From a checkpoint of a small transformer trained on Wikipedia: vocabulary 4096.
Each number is 50 + 10 x the weight over the matrix's rms, rounded and kept within 0 to 99. Layers, rows and columns count from 0.

# o: layer 13 attention output (transposed), 256x224, rms 0.291, rows 7-10,70-73, columns 0-111
# v: layer 13 attention value, 128x224, rms 0.295, rows 7-10, columns 0-111
o70:62 47 65 46 49 50 54 60 41 34 41 48 33 48 29 47 60 46 44 64 58 61 58 58 58 61 55 69 52 52 45 52 41 50 52 50 53 61 53 55 51 63 47 51 42 44 47 57 56 47 56 59 50 63 59 58 52 47 48 68 64 64 46 62 71 41 58 53 59 61 42 35 47 40 60 43 63 58 58 56 54 46 50 41 57 57 52 62 58 48 56 53 40 48 59 51 45 46 43 54 52 59 49 54 65 55 43 39 48 40 56 47
v7:41 47 44 50 59 38 61 53 53 47 44 40 43 58 42 47 44 38 53 69 61 49 51 63 50 46 47 68 38 49 29 44 41 52 46 47 56 44 48 52 45 54 50 47 55 44 57 44 50 41 56 43 59 65 44 56 51 63 58 42 64 50 62 51 38 51 52 41 50 57 65 64 54 62 38 35 51 41 39 50 47 45 41 62 39 58 58 55 60 45 58 63 54 44 51 54 46 52 46 56 30 62 54 26 51 59 53 33 57 55 52 55
o7:46 65 47 43 58 52 36 46 53 55 50 56 42 60 82 42 39 49 53 58 61 54 48 51 64 24 58 59 54 53 66 53 52 50 44 46 56 54 60 49 56 44 35 62 36 57 51 46 40 45 47 50 63 49 61 47 30 46 63 69 53 63 46 60 56 46 22 40 59 48 51 60 73 42 58 54 63 44 34 35 55 49 55 34 62 44 59 52 36 42 34 61 51 55 55 45 36 46 42 51 51 64 52 30 51 51 55 51 53 59 56 75
o71:60 44 51 44 49 47 47 35 57 58 52 52 42 54 59 59 44 51 48 55 42 54 50 48 63 45 62 59 61 58 38 54 58 52 54 53 55 65 38 55 53 44 48 62 51 54 46 50 62 55 38 52 62 67 34 69 51 49 36 43 57 68 50 54 48 48 27 49 39 57 47 37 50 58 63 32 57 65 49 58 63 46 53 53 33 59 47 49 46 50 58 45 47 43 47 59 56 67 22 46 50 46 56 51 57 58 57 52 51 68 49 57
v8:73 25 57 62 71 42 54 24 65 53 41 58 41 65 50 53 69 62 20 45 58 44 42 52 57 77 54 57 51 38 56 62 46 58 61 51 44 48 58 63 56 47 52 52 45 60 57 33 62 45 38 65 51 59 47 53 63 32 49 66 58 62 45 48 66 46 69 46 57 60 54 42 43 38 54 62 66 55 51 41 54 44 51 47 48 56 67 62 46 54 42 60 52 56 39 60 50 65 32 60 63 52 65 45 50 32 54 61 40 49 57 56
o8:61 55 52 33 50 44 45 46 53 53 50 49 51 48 59 54 52 42 53 52 56 60 40 56 50 42 45 44 63 51 58 47 54 39 46 43 47 48 65 53 47 47 31 62 56 45 35 41 43 54 45 49 51 47 65 41 62 51 63 45 57 39 44 50 41 48 49 49 57 56 62 67 53 48 61 55 69 54 56 37 35 44 42 54 39 35 42 37 52 57 46 56 51 67 43 40 49 52 76 67 45 63 54 36 32 39 41 39 61 59 50 53
o72:36 45 47 55 59 71 56 52 48 43 56 63 40 58 30 38 58 67 52 55 63 45 47 44 47 46 45 49 43 76 71 53 62 51 60 46 46 44 53 59 48 44 44 59 49 44 49 62 50 46 68 44 47 52 59 52 53 42 51 56 34 45 64 42 72 51 40 35 44 46 48 44 45 31 27 45 37 59 36 41 45 38 63 55 47 46 39 45 48 51 31 50 69 66 62 37 37 49 44 60 53 38 38 40 50 50 63 53 55 37 63 41
v9:74 67 39 59 37 49 45 27 51 43 64 51 60 44 65 64 58 43 54 43 53 46 60 59 44 51 23 72 47 61 53 31 60 55 46 42 50 50 59 62 36 53 51 60 44 58 52 54 53 48 76 49 60 38 52 55 42 57 27 21 54 56 60 52 62 49 56 60 46 37 62 41 48 39 59 53 55 46 69 65 52 44 42 59 47 62 62 45 50 65 41 40 58 39 34 64 46 55 41 29 42 62 50 74 68 39 71 59 43 53 48 51
o9:51 46 45 39 26 51 45 47 50 41 50 60 42 47 50 54 44 48 48 33 57 36 63 45 39 42 57 47 67 43 49 49 39 50 47 49 44 36 50 50 57 49 46 63 65 58 45 45 38 62 51 56 52 33 52 55 37 37 44 60 45 39 62 38 62 43 36 56 59 45 48 54 54 43 47 45 47 37 59 50 40 47 42 51 60 61 66 65 53 45 49 52 52 61 42 29 43 61 66 54 47 54 36 57 51 39 57 48 29 62 57 41
o73:53 40 37 36 50 61 44 58 33 40 58 46 54 52 47 65 59 42 45 40 39 34 57 47 53 37 56 56 32 38 40 41 56 46 50 43 49 48 39 52 50 48 47 65 43 41 47 51 42 65 59 52 53 44 60 54 50 52 59 67 45 51 48 50 63 54 80 53 43 59 58 60 43 58 66 38 60 44 43 54 61 60 33 65 40 60 84 33 49 49 58 28 47 54 59 55 40 55 52 57 46 66 69 67 56 48 53 46 54 55 53 70
v10:44 55 28 28 48 77 38 42 53 58 51 44 41 40 54 64 33 59 52 54 53 41 33 35 48 42 49 55 51 47 50 51 32 61 44 28 48 47 56 53 58 36 40 33 70 50 48 49 43 43 59 67 38 64 44 35 33 38 58 33 31 56 60 50 38 65 39 62 58 51 59 52 56 50 46 57 62 63 38 47 47 41 44 38 48 43 33 46 39 43 66 53 42 62 48 48 38 39 60 76 53 54 54 58 44 25 37 67 48 40 49 40
o10:58 41 35 41 60 42 56 38 38 53 54 51 51 42 39 48 67 46 43 47 55 56 38 51 61 59 54 48 51 43 44 52 34 56 31 57 62 32 38 44 58 52 61 50 51 48 43 44 41 58 52 45 37 61 47 38 48 59 36 56 50 49 43 57 39 45 40 57 38 48 30 44 64 50 39 40 60 44 48 60 69 66 47 49 35 65 50 58 50 48 53 44 48 44 48 62 44 28 68 59 51 40 57 53 33 42 24 40 62 50 37 36